Weights of a small transformer language model.
Size: width 512, 4 heads of 64, 56.2M parameters.
Each number is 500 + 40 x the weight over its row's rms, rounded and kept within 0 to 999. Layers, rows and columns count from 0. Numbers have three digits each. The size before them is the row's rms in percent of the matrix's.

# layer 3 MLP down (transposed), 1792x512, rms 0.0293, rows 44-150, columns 448-511
106:536485455587568479463548534528569584530491540556497459497531390527472534503529470504521501479564530453543490483480492600470445462474513499449494385504472458437508477492444488478531492505555490
091:511481513507499461470533474559538476537473475467547454432537483457533579512451491496477545458560504506539527493504519477461473449510492474477470440538517515522454549487522539576493562474553546
060:513506500463482500593521516473449484497525515530495594465497541454533479528455352503497573434520450547426482471532564497493549522524468494505477517510530481528425533439532444450465484548494453
086:490539528467563468506534481482492439369483503554531481477454518469507469523479468465508465488514483607463503529547546556532531476471525544521539430494512540524513460546466478523486470519492443
130:481471543494516505465499561527476426574494529449486506448454566452462581505570540493437501522533495473513492444506407511538416414448510446452475475498482517518540500582506442504500573508477495
119:466526532498500616427437531431544513498564625541508516461503529503552449607489537517419469463478489493495477502475558522464512568490504468416490522473528486519542538483503531466545464530536483
104:477491521511542472469567423546486475530517428439459453509478567466428469479540489459512535579552425465505567528496505521469423545506471552507493492488453533423531481495511527517529498505461479
131:418486524508575502490545486467534475596516531513485514557516511486440483538433466464475566604478446471506618496506493511464513470458442477515483508492550489531510501522472522504434525521545508
101:401534441457479531525415492500442478488531544569502494475440408526438400489529538524450561462538559439555454539494467555491535493562487500545551505493452468517518541498522479451526532456482457
153:558453522515527506529565518512543530454511411544515529496517474429567500540551524512552564455548542468505474542451506453461526492443486510484445535546486402488518438461499469495507513515491464
118:532498422516508518536473542475473544494535538500584486485443505481505491507524483511486516521493453486476496393473522478527489504468540527466524480436484496474441434524453562436524431493519460
152:474532578551525392496476536447486608478497518520492496516519533527541441522565487463566535529431473522479472534542457473465489541476506472528534460502535489604522470520495532479459532549488500
124:493479456532454578545476512475527442496455508429488462509537509473518537410461465526552453522498512476513479485474531549544497478452473562516490480529477444570530465494514583469369480504474510
145:437523541456563554459439466490533481474442489510489496464521531519507559463443520558435503458543533523498515456480465525513492476441504381484517465547487460476511539520477520500477416484500466
075:423454501513492539497499456547469485526500427533547495545492433493485497482452478516536568480456435472480522468492500495444452542501514400537560518533552445553528553520512448507421531504515476
115:474529476568467470466465544513484524520477485484461517485459496509589536493480526465513488485460485472533474482583563516438507428414514479488461438541412488504410462478519484465490505556511515
095:457550433543536391514542485498437487573480492504491538483634511479474552529526474519510516542544439508504437497499487527568564511438495513501428540548542517526490479510490520463512510493593520
091:490503414459543521484527494506479525526454535493481452447514498543422570491496515486569441559479553459522542540572519546506389476380501521531527489480547478504515444580476553472427521500551554
072:589499553484500513531524492509602471564553423522529499519483501491488524488441493468520560540476473519572479511499512564537437515455520535489506464478527510465515483447469433464528528596515484
072:498517480460506540562520446471480506488520565579509492530461483519483487487460471562534548556485560543469496461542529445496496517482502557444496484505581477477552521492522534484456418508444519
098:566582551476489557524530451497440548491480513445506458515552413528464526535538516488551450568492540504516510556481552516534456432461496443518563446459510531503461514580499526489439538485504531
106:529544534489526456510545522496472544458523490431487493528525483482453437536522500468522462532498506497542446470561478482489445454469543500429463513580480497496538494484502567510451536483493515
126:518444513462543583535449511508459545503463519441483452531524468575492522550489474497539568456550494503494481482549495463424520456454470560495455512482572496479513474502452486468431434531555518
085:501502502562506587465523460512533480501533505409514455507485462486464508501516464483533492469523540439433458510521531497470525515502567596536547451485532485539456454535504524440430412456451471
078:479457527580531470473498455511560525623527432551455576512483522491476397528508521517489452470582488470570517509496491434479463460488499476532523578502500501452501502480529466529533510491471490
115:489515481450409426470415484470586462489476548461488532543495504464484476537517524530493468519391492488480528576532519397517545484490500539545472534514479529574480477468516553553488382472445512
054:494491547459510472497444483493467473512501444462553507489406502550488497533486360490506469440481459497446480524517561501546533531575479424493489523515519451449484504498540535494454493529499448
064:507471507500487508575400426550554466513465494506427498536449495505470517616502495487506523470468470489506538517466532438531475561450527462461440574525540455449498471459581480447532483514548427
077:545521491519498374503498534444485453511503495409506491508487460540559484496572512455495572490555562440490525532561460513572525560518482485512495462504511575478549535538462549474507477499516459
142:430455498446410476544552519624467476549532478455508462426504521508486508476481450524481450510469492476511458455537469445420544472494567472476440470508431549588441454576444488479456463490582523
129:472471479510427527465491383480559524568478465479527546546551432487493461506406508494543503458468594438522552563467420436572455495470547553487520528478455473525476497543474538499452474534513502
084:571515529477497495562526454478479427548478480500418491524414469527495513585527464516545480375546450492484480491519563530552548488497452473504460544510457485540503511493414505503499473497526522
084:527501493422512513541481457501476521518555540569483540506506550515488475542460434476509459449517511422551494453427489517504496445488448559451432477501496488544521482535445570504462615568491501
123:511529539443478511500509465517516500456505544540480447446508446494503552507472499552485453427482495488571512476505423514513530467451490589461523474504480485524439549446483524495434552455467539
096:520545441506465505516440532552532475449515529526504477499510435500461466463435474535511484419568571532503472485484419517542509490489489538503522438454506495530555547535600468449415598559519503
083:508590480464484517508531480468398593508531530482503461492499457549481503527524441472515477534527552524528538531471517472555402468508528472494531448466473529486480469539536563480479532467525533
102:575501549502426457522389480510489495524489489565442569499478512502539515515542481424455499463549427514630488518493502494464543532480500491468480467487491543570429517522548509507473441545496520
100:573433571540562423510463474499452469528464441524514526426541501492475450487503500516529523426497429484505557520540479480448534502596492538549530500569451500510535555474495497484438549442510474
113:467533490484570446593476450546487525544427541499490562436451525429508492454509458551524482435575469437477482481494485501503516512473585550558523593488504520558529526470514517578438485510478529
100:445463530507524544552551511468565536466498537488485566590398381460491442517528466451524508529470515499447444562489465490455460513492436547483558430450474485508398483534516532458519516515561475
150:463514461571521512478554471486466415491509494492432409468504479501439493453439451501553534553477496521486513528538544564440489511510519473512504491479449486487523479520484572508491472491556493
071:423460528515467518472436464504486504539480445428501561530512472441445507564532475514490526531567605463471465431529482499518547550500511511469483578494475516516496590551508529539546494515486501
131:597465487487513511516536440521565464480532518548472462478564464497440528526473496493494491513519510417572491467453466527524515415463520582481481560428458582532458507492481540481454482482546509
078:511537510495468445493528538566557485490490533527480504454518509567410511508500455498459508526479557530532498520528595474587457523459450477521513460534474522491486458498475514547502502446515495
113:486494522483575503538516460498407553480546591462484470568505480527416575504520536454500504426494527472525461481451514535522457459537504537498551431533519436544504472495508505525451578543510536
130:587520484487486491572499452534510469498492463465483528507540494521491474491536471466506474426551492510465489442533522423507523476451534562489420510512555573517553487538511505472507450496514519
107:580531473505543507521488487473505470472440466428520431509494493580436504549490525518592422496518503479543528466482466519510392467446533541507489509500499502531477522502495576438491539546512535
102:460509492468474529481487496523473518501468507455450453466503482502546515443429491488518480494520536539521500515513497497479512535521517504474548507542564503480437529541458549479485516488433515
096:441511447454515465542510577565533538475476556506467465480568517542434526546480489507532468492508438487522507539503480488464507408532504535513534480484569472495582464521528457490519528540560509
089:498447493519555460461509502530490480473491455520474442477466445501525485456402487523422521509530482463463507550479541522538560586464504538455441486496459552527543445534546557457458511527502512
129:442460414558541488587518478486456581534542492543543433557461490518500531520502526489442550547444487437552512472469464476443462483406544468431485549502479462509446480530453559527524466500502493
059:493548541483403390498425523549448407572554523528494505545467508526507456523538471544521453564463418503528504467433489453523410469466545510479534521543492526473515430542579507439470512498508491
106:506503497479535573475546504479440524564526470464501420512531485552471556518482483512510478439533473518527551528531491525514498467442555460462489496426454511567521521512450563479407496459478514
076:474439485474461503566554483448511507462447495488540499555547499519420506489420490487591558406478475512466531544425499486537527511568526512547424575486511491527489489511491483479500444520482503
074:432519403468512500521527509536456508494583529499506539542459499436474539496504492519546584494555391397562513429509525463458471492536486519508538525469486428397486527476462438490485503463556447
132:454482495501484443462477467534471570473505537564551473450513525460501541510485487472516466565379508463384487500430551425445544554454482548511483500385467473527466480514530465473518501484514451
100:499545622402562514492501534496456470498513538436461520467594490486411570591548569488495434528535495540479448499524530496554489480514490496513491554485491508536451485503551499512478473477527544
128:492486526459572541511497544474516493539452530437520431439496510495425529580437538460512516426589500505455460483490509551505452450424424417511475424513457540482484463551507509476390521479496527
082:507519490494486491431481519535549523485512523458461470573464487470485470548503468433540478459577539525546515488469475529504465533466506519515579505455497522533510507476471432534519500542515530
079:620570521487459544458524478439479579484483490426440422516493466546478484517526483458575510470567574460531522524472534481559416441465546480507502476467498534516484522565520588436480507504502515
092:528561470433457531463489524481481490527493506453517436440576474534443469514524486459486488506594512508482515492502485502514437418435498492484469492448470502506453504512507586489462498530520546
094:473447512502528499482543527534445434540545545544498457484564521576537507521503490514462553589444491478481482532526497505489518505507478552495538465499541483490522480543488434505429504446488512
078:467519515561434518497464414527528469462483487453488556473469411510458460461543489528508490451515558516501397467529463495477510488479573444503460514541445515463496574533522516536517482556450552
148:483575495477520505505527456551513515458542619570550493533473556485442512455455505510560517506488454470476545432452498437500463554553445464448534457472548492528440439521532474518486480452506449
051:502490499479503498482441497537422513525525495512489515476457519484544485533554387477504511430504557501420460508454512479496586499558522460495480523492555528483516524416531566549530502449564409
088:550438509563525492471509469479542580502509559480460549533498506562554465461495533503445543499556512481487411519552502503536447550508446440562533538491484456551533519512496480507464530489528549
084:485484465472538503515499516499463532474477520510552535538512510461595486489531523491467509464486510537500514534492445479486510481528524440488440501436568499465464484539507511546563482479526521
086:539543554469484478497506490437467569478554502480490474494487511502494442531552526523533468562477523531460491506557503568473475412471531527527496542518466569486534443435470469463577506491487462
047:522551503488489429528525486508467504536507475480464515540494503485455522491544398519574450498497526542456475548520557528505458441549582473502472489517478524527490446495529508491475486454489502
107:509535475426492555505513464507420481452471542520526435514475540544433546454496452483473531503396485499533486517557576525519504450424500521507476518514471433490454485487523531430542480508542557
109:526518500453475436472449437510528503522470456504528522570512526490510491511456531499517412497499565474488440478508508500488560544455505370528497542469517460456554377549500442488506482585468506
074:483510499451537557518459486520488535481503445490500452467508417530487431458538507461529516520459494492586556571440509494459451533482549440446515519558488436464577504518549529520517526529426518
123:528506460478443538531431422454433493415539461467486530488463455539426548489452483527493460526520515481540449471499471548477443410415531536508477480485459497500458493526504537478408461475530573
090:544500554461478468424494486538524479506487502493531465554511429569428530501444458542506469481510518494477547587507484487501501518513493563506515503432492533494481568598542561412490568487548522
125:487537514565504506539543466512442495447534507476543482448448482489505516503524484468482429474431480511554493485538525423528520445532491444516521489467477459514483483471557551490509506476518491
128:540536478517422544520560416530449417473585474517506467505523420497492503517496469496522471519502510426513467495459477555485466531593482523437497466495507537488529487643490538523477460530505499
093:517510561542467556467492515450496488546586530478467495546546478509537488481446498464574436528466465501439509501427493450465525522462559474456474442518513456490496574498460486521464484460463513
089:561522523457491518524513499470562462489458544445484421467554481520377469533478511528600506513508586481501527518474482531493430504438433486521512441461526522467464489482486546459482477544518520
113:523468482474502496490525546445452579524523529457484507591525431592453431570454503456471470599564512473580475486490543461492460438505486483477482459561463537519438520557508585449484514560452513
082:555560504444444545505519503475408510500507501475548453489494459543505447535519481509523479493508531509511516548470533492530392446503535495539546501465516580476436514517554530469470512515542563
098:514476477571509346452516503496487463530509546569500481488472561508525406500531483556546494434483514555497564500522525536542505537561490573570493541460477526549492467500513500518411489484533505
082:508526517501502512490504448496504474478503539415493446511532431530446474521525493478515462562541507493492541515524534524504477434454485462537510409503449491541468499508478539486468499511502478
115:457520493499509498488514481537458502508498418505502485488511493513508482484550495509463412491506517458538467344454554526455535494497606457531509558509559495486483474505463511583492491445522503
083:540601489445442575507543455454433533463502491490507448500514459535476440508528455484521469508460533494524508554472506478565423457473508472528547472464486526509495489551561594472482546499522521
110:450536543499553488485530495545512513449455453430513482420527512480433504521483466519527514503538478508550441541540492455431461511454555409502456398518446494462504532489453537488450482501511532
097:575531524526517531503489435494478513452513590552561549433511550497558484590533512487473499463435484541471428483541452480425538433493498579538548573448523488482448551474468481516531451505503473
132:429500424519459553532479506503509421534464515487462519493468471474460468530500502492489512549507477438483549499554527582479449474470506407450513541478486445512440543464469546488482507583534510
097:504545497458441519545505505506451510517519585427505451520539460512463475476466510481473503526469512528536483432537464513511431442441483549495480531482492483542511509456460533536400504473484491
100:476481521502523493481536482468446518445566497415531437504547429489458429513481484514468514542520472446434476474522443615544423481467548493508507478509516528513470500497478563505448472508515540
096:540529500562439541439464455458508465470525443483528498530521450440564480501554468447470464520486494458564509548455520490435540420518535526492491538486513427520464478531524497479448533537509500
107:533542429479452585524618528460509520541598488477510458509522466555456509548531511487548445509524540491568465527492476536508455493441512412531488527459517493492511493500468523430436480536533497
069:426427480531514548522546449504466585457461519514451537494513455461533532501485473540560540468450509544544522469512439491468507454487449494442472435538462472438487577476504492443484490512529410
079:535475498506425495451506501542528472499475520419469502502464508548392496531523469455556524451506559449578544554469557530535442452419490494467498528465444520492494518557417572423460464510479549
101:489500552533481496494473481526416494443484453620552525522494474537516467488526533546551471581488488436494569467459447537564506491475518508542513507510548454467434459463500506516537522501488485
087:573551501521488465559494467455470547508555510415485443517475525524458490505506488464527493525479502485528472551491489552539418476516524502558443467427481564553470500547521521476481508503533553
056:404551529536520473481513505592498512536506512431441562475483443450507488452450439524447560475596458519481514518532531428490491467554483547490440497449471524472517564512484529520524509526517516
107:476586527559530529517537466457578567428467556462507561452456471517471545537504520536481524510498571502535582528517486474353535553503478598450531477519539509486440482523556456500556532500466499
085:539497561421517546508505485447505491553545614434518466545466503470488534525518470448483489496513502494517509529567447534505521468531490491473514537495499446491395462543490404398454462489494466
079:521584471444496571497549494470442523489513509471495416449512510534411497540496449512523540481524531497517521572508492529546437440471494516536545504472496535485458448562566548480459552533511546
110:551494549466527473519480531545463520545535535543518527414463508533497536556518533525530487560527431503459555495595469500483462495532528443509529561548557478450512521437488496491498517554472566
111:533478541474492559480516451436458546511423554471511460519519414458525435483477476505480455500474435441572484547521506513513523498478575489498501472489465507501498451537439496486438490472498519
096:506455501553510504478506537561515550571504552512538449585487417574565517504510453547513526489397469475444459494531497440521552510505522506445474454585452419480550563565451503538544593491449545
113:489521481473511500499524522434525546544497462464537495600470486595476471510514498487500526468504467499521493525477489423483515600519443499601495502531500549509472512560481518498537523525523542
159:482459458583571526495486473502488525453492537456505424510429497553420560484499512494512531495481459482449439512419582531505443486442487406465501475506501470477484493563466523494541499469546532
096:493497470496443538415521509489491517515480544477507508479507563456448509475456474459555488489535564548509488517482453576522489480384533483523524546443541499455482547418549522508466507531499500
140:552473510468469557452455532499541558536535552529529501458525512447531448459571487495475488507573509490539479512538512512535478465544504567475441477519564515429474405510457537552532447478571566
095:501549501478443437489473517511499432470520562441432433471529519484494525497462487546456498497567505479531489524495564530425483568512487515499511501485534463579508453496491604488421478465467428
# layer 3 MLP up, 1792x512, rms 0.0443, rows 45-151, columns 448-511
105:553465424433486517552481523517498459523461566528499472532490479543484592405499501450481555482540497505525522510530494480498479486496494506512524462518495524516431522472542488521461557496500540
063:499488493509483482489456477495518488508452506482467461491496472519488520528475486458508472517547547415532468497540527537512484474474494414472478516473494517550484490510503593469494489355491505
099:453545491501469482503508521545511557544501571410488537504481491442454456621525450481457590438498460524482499535530534489473433483518487443520482418482518511474487501524477469487442499441507534
094:530515465569473505483532552510508493526576564468466536470606520521420454555473477544521512503491514463535484515548505511521432454418457468568470495494520540472457467494500593482470434477549542
115:522510522462415471499522484472531500509539506433457469530522470526497475553473506488500520517437445410469452515461514524480506495563475423504433530532529490427507483476487479523472428442573501
114:459542474457426541523529521502491479510540521486536522456546522556462452573426484514590436457486471488472558526525534583513512521486480374529537480460513517443470455462480464523491512506502505
102:550533431482514515516513561488420426460483574460496529482513557480415516584536492577488499516502500424514518509567513533497523446493534503526396534507514504455475452432516528440463477487456517
112:451499496490487482467581561497501446531436482512420461452621463507486486483495545439515514542581443446565476538528483569537513458455350468507550542453416535486476560440466493482466471465558556
122:474501478564538571461535469500475439493482615492515412493564523493461513551455487534471549472514482417505489513574538556493533426478492429504436497443488479428445421517422503491489497532535554
088:464542492446469543481535480494518518503543522491489451473467538482429496522459474496493463461542460494493519512488579492478507482439506546531457459438502513525500463511576496469432516461538554
102:514461467561497505546476553540521510530513500475465475481572463463416572544521447474557536442519472523496500494520523521481465446444529490518508488457519507479576469483513464420467526451549549
110:510492439518497524550487505525439472573460574472526506540536521533408525500486457531459589511498511464486472524450563466456526450446480466485524514470466514503400520455527551517456465477513488
100:505514501527510526493504550607509443580505567450554444458523520521431534464524480566506483488507528535528524518504528492535524443508500477561535534503565496483465481473473426477438440489522557
091:476490503454533503544580497555441491443451516444487442410445515477491484485497492411479476490518566510518430421547558547532518507522448547484486563488486495530517523489432515475488435450543578
118:459509459504449491477574497435502446511444509485458461503539484587541537470446490424547490458468465479558521501550521492500568436426522446480545519538442455537397491459527510455461512527528491
120:476522480534539495461516512521411479525485516468472426422493511459489462441456480397467415497516523472481502567562496525481442461473541533545485487526474476483499460503488611528521525486524525
089:436530476466513492440558469582519475504477552506465524432490519500461469477441441421500469505488496447510552426498531541547473495487487469496456545486466494547520401522433493502450448489533510
089:542455528514557490455530525527572487524537452470496483474516490465424464512527524578565460491534481508467554479493529496435505518483477423536452495506537499457492429451487573489525519475467503
088:565473446504459529512519502482467478498522507459481484459461442540462505463421497464540570437490543536444536562546554524575438500513455463521443456567498523494571477539573466514473503497500456
095:501482467499468482533522525574504490569467534478437441443501446553435456506472497498427520530559481486520509500559558535508520437449449490543465494552525542582458488474529455507486513449581520
090:509544484529517462490489507480471472549471510465498441464543516526470509505514441525520556485514513441513577490582555517551544483421539475508496519490539485452461491477499584482469433434521516
105:518562410505509591465470483512520560542518517487483434468440471514462483514471500506441497486517534494435456484464481536507446475485421566480471501512509530462516470466492543472472472470488564
097:538507521473453508473528546495481465550539614486491482416464468565479537499473456553567503562493512518509564542478527468541453402421512548554514484486514476520479484436543516459443453465504502
090:506461541454499475471449477529452495552494576496522479523596495496479512493523500538568502549544529504448611418450527529460498510470545491527552451425559540534538426449557447494489555548458499
123:596513480532575502497591547521461515513585564490537455448506472432440519521507506579452453493549539527490417471565560494553488421535518535517420520495507525416471463525440519528486482448636525
066:549601419423526519435534429483504409506451526519473517465509462510457455455508500455561440474539515481551501512566512567468484401438548490501501453501474518501462490515503588507482558432516479
100:512427519524451587572521488501535406464506522431550553543567399496490463560428478614503513557509503468489502510503513495500557481437542486513493453466548505520438470528469455460483471529512477
102:474545443539379486515538532515480455487453467484509489469502560530527393512426502468577410515486500472510495530588500528497527492458452466509471485473486601500400535485481529464502554482535487
109:474497494489428510517477482547439447536471502463477452435537457454443536511504452523512575487487475492503500443482549523475475462521439494493479512511501506558449507484464494462478465452540547
116:489481474555442559503534489575405429562464498515497495566477455588472545482504470468536528534464528506501549456545564521567608472483480487495458506531474525577467533511503451442488484524497522
094:575467495496432507485490455570510454490489552533498490479556390553486465558488438504496537461500588470486467464531500593485532454517489506540501551488477604591541548481541439430477510517489510
101:499482513491515499487485529507495496475510522500532469451449519539403595501463439554537474493516485502532510542485602543540417430438528514516500487524506518486447481485489535508440444523516551
090:511459458481478539487529616477418563538476515459532484515478518513462453478479379511542607546539490507473518487523576498500506538491509479541464506498540537521520436552509517451465500563534536
113:568530424550534544486481501554498480481495485503550406517511588581508582425502495483444496529502495552531476471483474499472486490504460450567457508468493442499480541482522528471423458533509527
093:463442481531472463539532506557539464521470467469471475478480394503475507486430499462477605501545518464555528416532543535486473520516485491475479475509517528472498551454450454497472435491508496
108:485535523529528460504460507576532454482476494436446524453504529454458516521492478455418483505488546548573474456537615479483513525490475502533485474559386524565516505525528673528464474550431502
101:572487555459509481537494479536491418515470487498437485491532558436525502458426505556491497495521532509536565568580574504500500484460517481485522476547539438518550503504530522503468502444517502
122:499468404559481526454484463456564463518508543519517440504496536482511485373452467511537532453530496493485576535550488494455514504471493510560529534490516474485456517532505504482430509496502494
111:483500540463504471473464572514474445508555549499469535498585594483476535586600482568439388537517477448475519495440515558447493496484527441446485547473450413412489467459512474465493502503507501
104:503531471560495458528499556497507443473512475438462501494562559488433518553520446466469473583478489489570461501498511489443496405532508491570469450469476517508515489499576551481470406539512480
094:486614495490513500443514525529483480469510534464481466423555561473504432554472501527523392521542496490487630568520487505537487528519465453595503500448513517512492419550469515499482449567482542
085:504456474526496610491501567498464533481481550462550465507530481456479448507520417506456537526558458515461522511491619535460503446477392412543476493449537490478486478517492520483477483550488594
090:495479443557536520530472542620482460526606480453456511439498460483488524481538498518502455539532479441573468436501514514457497501469570497535555510417547529503528472462500483501485560550506557
097:593500519460546494500534521448542467476468549454538426530568455463492580538496438534482488483579486527513503478476549525552510491499531446476461485483489531452493361525484544516443443572499517
108:499462475482503551511486572538500501522486523494436460564569414483449500508507478532597513503486465584467500434514521528497518470474480493522421520445510490504426416470489569476435440533578508
093:463575471537454529495491468447564394464447478432468519516503467541461463490364482562504486563464524451573550444474512511557507496446516465505528477490516514439493540479519454433458488487523562
099:594460445478516528497530458487489457479467551484516521482506479457480546465481348464536498462522516491500491545458495562491527494453487484521514461496483433474482455491464468448497520524521510
103:523515467510470435500563448530445428562509493491438520514460514462469461537449476592455420536544523484546462548511494442523481473510463516434537460533438532521449476483506559499485535492459528
101:440473544497502492489511495545513477491538533537522486428520510534501568600489518488468561558482520539516515445545481549522491465537483479474501446527533576554539447451459454373476519448510560
105:513526485515454502474570573504448484472466608495530538483483497540480512498445496521448501496501520442464533578445502557469474462461436512527501521447477469509470493476522515473455503541490560
089:514527484482531476449569502457400522528465507432476502475554506493467580557587477485511521511519548532558534526460566529470486535511494486489495549531454527484516483401535533533495487496478528
095:487515457466463546492520519511495443493518535475521459477574466511463453525476466474564450459490497465511567515476587482476488452508538417551537472499476540522503494451560567520486465535582550
106:553491478515551557504491532468413494528437431465529450532534476572462493477456462475536459422571492469525477463433557588442518513463514523522476510480490517525521536486509487495495500516496518
090:584525554534436541498449494465450566477578464460534440489510503489523548500455484533573481464501505556484503438514534580495495508487482410542490443525411508530486506475446454380495488441540548
127:521496439575450522484504469537552455505431486399505474449481483577526493427456456555535459495484443492500511554565513530471512461400527522516522478537532549498494530521461551484451472457471517
094:503557485508516611463571514481547418519543560460531437484540493448506487539449468482467504525522554508563482551533510486512511443471462477558490473430512563577410462505517517505436466529440553
105:529492521439463490543458442630459479515480608483473511486525571489464537524542489499501441478498472490534545541475512516550458446471460524555531544452551546474530424468516546472444489509515546
099:487502451518510514449541484508532396491537562501515473490534549478417508480441409516486489520592513499453543500511477508496475418437487515544500438464526478531472464495490502477422479519560542
083:548403507548506515491477555523511525516493488456507511459462459524459502500433437465497521477531493415528484437575540510491451495478471456468449444498493542497447543449457528474493497509483563
088:469483442412461565476505534445528458514560521471463490489497574517483509507426460504486538439592489480509468452561486561524548478493479481504459508471529554581496509438490501513432408499555504
091:452501462479461585497496520483567449499560523508499499483471474542447521489511495497460573485543415469492488434532462449463487462467496435515507531546529457459510515509490476482443399482530502
105:464599447593456547523479477509492490497466573528552497495482473565494463526454496548495550499471456509478518498500490523516526423438520527483545505422565513515470501517511474432537540498522568
128:461506504468504451539513497536553453584428561366422516522578455466409495542535467569533469534595499457477507455493511538530428524554528502506452462494528464453496487509501477516485471488499515
072:531557513546508505497482466548438489443489503504536437533585533507506477483521487497565444474474585451501460552484545545512422418429469482545466471486445474494442545472545530497476538463532504
096:471498510480500490452615473532527535485525510537489521428501421483476560537443507520528558449545489451476535590539504515513497491483507455524469421493557522507469436471512487516520474473455498
090:473442430552457514437522540418516511500486551486554513468524538551452390439479353508503478582445531462462459542479493584486524477440505514502517453505587496483454458549433454490498524546509570
106:555458464612477541458483527573448486566537515496565514403541465507454472490491482520496419540486490528460503576510629569535416456503490616511463524465549528530527471514460539511496434501486552
089:505535572517451498415482480636494497484511483494505447459489452431463566468489454479484506518562495523486509522482541528538413464474501504474494554510431481501558488571430548534446521528560515
103:480511487618536484485527510515473496577562466491466455444477507515483498465476473513497535475462495455474502475516523526494479437416458496521538449480495502466442497498523522487465502487496505
108:477494419559503528495502530533512477482452509465550484514513466610500547434507499443518524538450469476454503502443551530461480435505507513489529529484499477525497459469484407477464508446503567
100:532480474536553477486542509460541499520535462476519424517534423512507486510518367479499436564534515476500466502457535518512435509489555495511488496542516478481503500522466487464463496519492515
109:517501516441430516506531469523491426539504548444484458459502478497495540561372462515542497425518530461498499528521462508514539415425506523492483461493463500477485452551552488479422487548501509
109:535447475543381561520546496505498494491440588464482505475439475513504492494491495525524512462526539503497503472496482448483491422394500532549463505464463474527463497561557474397491519535528536
107:510489522471480525545505504568487496448533575484509434457465511536430479524492474563452488510500452483511500445497527497491489365520504494520494498453504504522443442498509475441471456558527548
116:524458413606515543505497562590478467498504511495451499483544446450450488469539485506552499483533531427514500377501492495468459503527586466508516506460506535428534453547472481496454454495458494
096:521463471550480520467570493455587426541486528529499497448557510571458491454516379526484501508523461481507441522550493595517504462501434536563498527513504480506453508540485444450478474507483594
089:464543507488497533514463476519500466527501532464468451469519501526442533537385496454502479479572500521490561513531581525557503451450413466502481553491486476560479503489501535448447519412507491
093:466505505483467489530496534452528427513543477479461527485552512497444529485450444504535457489646479495506551589529548499530431439414456469484505451474456464503525500477546496417461443427526521
086:479509492538515484506476519570541473562547520466477452427521492477458509492428473545494508497543535432517482431537548556469517514511515457523416482567515548514489467389417526488472409499527488
110:498460472488489461465501537543442489504418536499514518492494488466498553525528479551611513547529432461523516453467503573519563520494513543493487516506523535498505476500477504484477434535514512
081:527499448531516443530516467538481489504471551431476485475497459477439526545467493528527426541498491487540559434543588555529483486443480526480498504466521527522485534436514497498456487440523533
123:507553498537458489526455568544507561524536476448510515476582460445474481479575456543490525521452519494505452483504475506464393446451566534516480491513537500497508558518418516410508491482535466
094:445414478542514492484489512583537436513478493495457492443523435496497521468409516451485547501526539478543507325571509591470525448447473472510472500522527496528521516462477498505486451434549470
103:480527449533523519454521498495550515551477477397474445459480445501429498549498484484535515540512536470518537585557489535489542477439508389514506444491492528541498470501494536463471445464536493
114:473510566491450468493597565565483484527412516492443479461457468553492489545455477478579465475490505515467489526628534506529467483474512462480571473474491536550493447465498462486486505456508482
105:469588499554471478493551539528495488562426513476474491446510490510436551550493499560466558469547516480455478489495528525472471450447489460552474463400437522542461506479533465410451452534471523
095:538486487481483566521552540477518541523519529468496420493557420544461528497424460480520516415533487499537492532526542511550420471400440476522547508542507495490438516549493521476472476505564530
084:530488451528578479461457465544511499512492572514518480460519503523486496497473437461463453503527508491531467509562507541558476466430525557507480458420490519473470564506476492489450480482481493
115:505460466565466562481497477487580396554495463491574485482474507524477597486546480446525435481506537483554541496537485529512514463485527481523460589502442433516520476472493547446447491532493462
097:528483507493501490523498545557484481530514516494535434403557511441480499428473485508491457466567499539548546502512606521506473469493427485520494457537503560452495498545494516442478458449516487
100:494458421491546540519522522501579487451538486485552464508570436492501520479470499554501506496515502510470503504493561487507463489479474415545560499534436513519521450462555434505469491493490500
087:463494519518516516498533556543470474526498535442417441495438504481474511500399510498574516512532432562507532457496517544505413485437478454487482450529459495473434459520468537417449402431528495
098:607491443538499504543460461550572383473478472491501484496519483496494498504442488543553493511458481527491555455509503503523452459468428469529540479529603468498458499494534403439494504528512495
090:533528485501514506493519514612470494556524570459496476504508510500432472528426475534487558475485530469470515488456519594513474462460452446494468486554506518496483488466527477442453525391540567
091:504549494478450518546495522473431547459576519504526459514558487552533542456497490415564542553575573500537491485452516572528409447529475508506484468418501541493538443524504582493444495490505560
096:474501528488426576465467523557402508486465514459491461463473473529459553518504445487480494463469480509498470462529512498509408437462463520482479549503453514458491464540472596492465396475481503
107:569486520460557519493495513524497509488580496542597517432498516471509475566481490546497549517462478503516562532438552483483508483468516465479508558448532480515500440528579516495487504507535586
084:523460486509482498486525463571507524470501472479503360455513530536412527520392470552486519465539526489568473481568524552473484444464474438566482458473516497539454506436487489482479480456527506
112:495493498521536485519498506542483482518473493482505498459524504520517567532542487520610475516473445483561507507511565492388493496524538451505511522533516520525441495449455531478487426561483510
103:533470482565494537434511525509459476559525481489510386498509460490448500440504423460535494511514499483485576516467512440504500510487461449517455477514560524512465440486472513523459484576531590
098:552575546459462511475447510529470407494567572458489448508558512567415470490471458527512512475514481404534582548516570565524467483418443481564423480511554486471493462507563521482412479468500505
117:487529466493431547500526530538461539596508506478453465499488481546518522461491452565553424512530405530454550458507460517540454456476441519474464475471549514462504482434457472504481514486546527
109:510516475482483499461520555520454461554442522430457475512506531499457510504511437531491494504589486468554508523497506593506502483466471553534450451435466495464489459483516516478440422526487522
104:488545461601462490489561477512488395507550494481474514424482485528469562476451477525484511473467499484578447535498569519530454340402412503472500536498544573595443533488498531503469475473445598
135:471474504496515506473478585547532480502555624481556462443517523503495494554544470544491523541472451473511502485520490542457495485494446526502442480511506503513513462522467436471478474478622520
097:505465482514480464502466512504460496502523572463447486551530457547470470445456464416543532452591532515423556557528513465553571438509494522503435468514508476534481529546474464509501488521561487
062:488545532442481474495520465514478447525458583468491457538455476553498460505465513487513577449500529422504493492499506535453424443449507460480444489501510473500536491526506587452543503406469480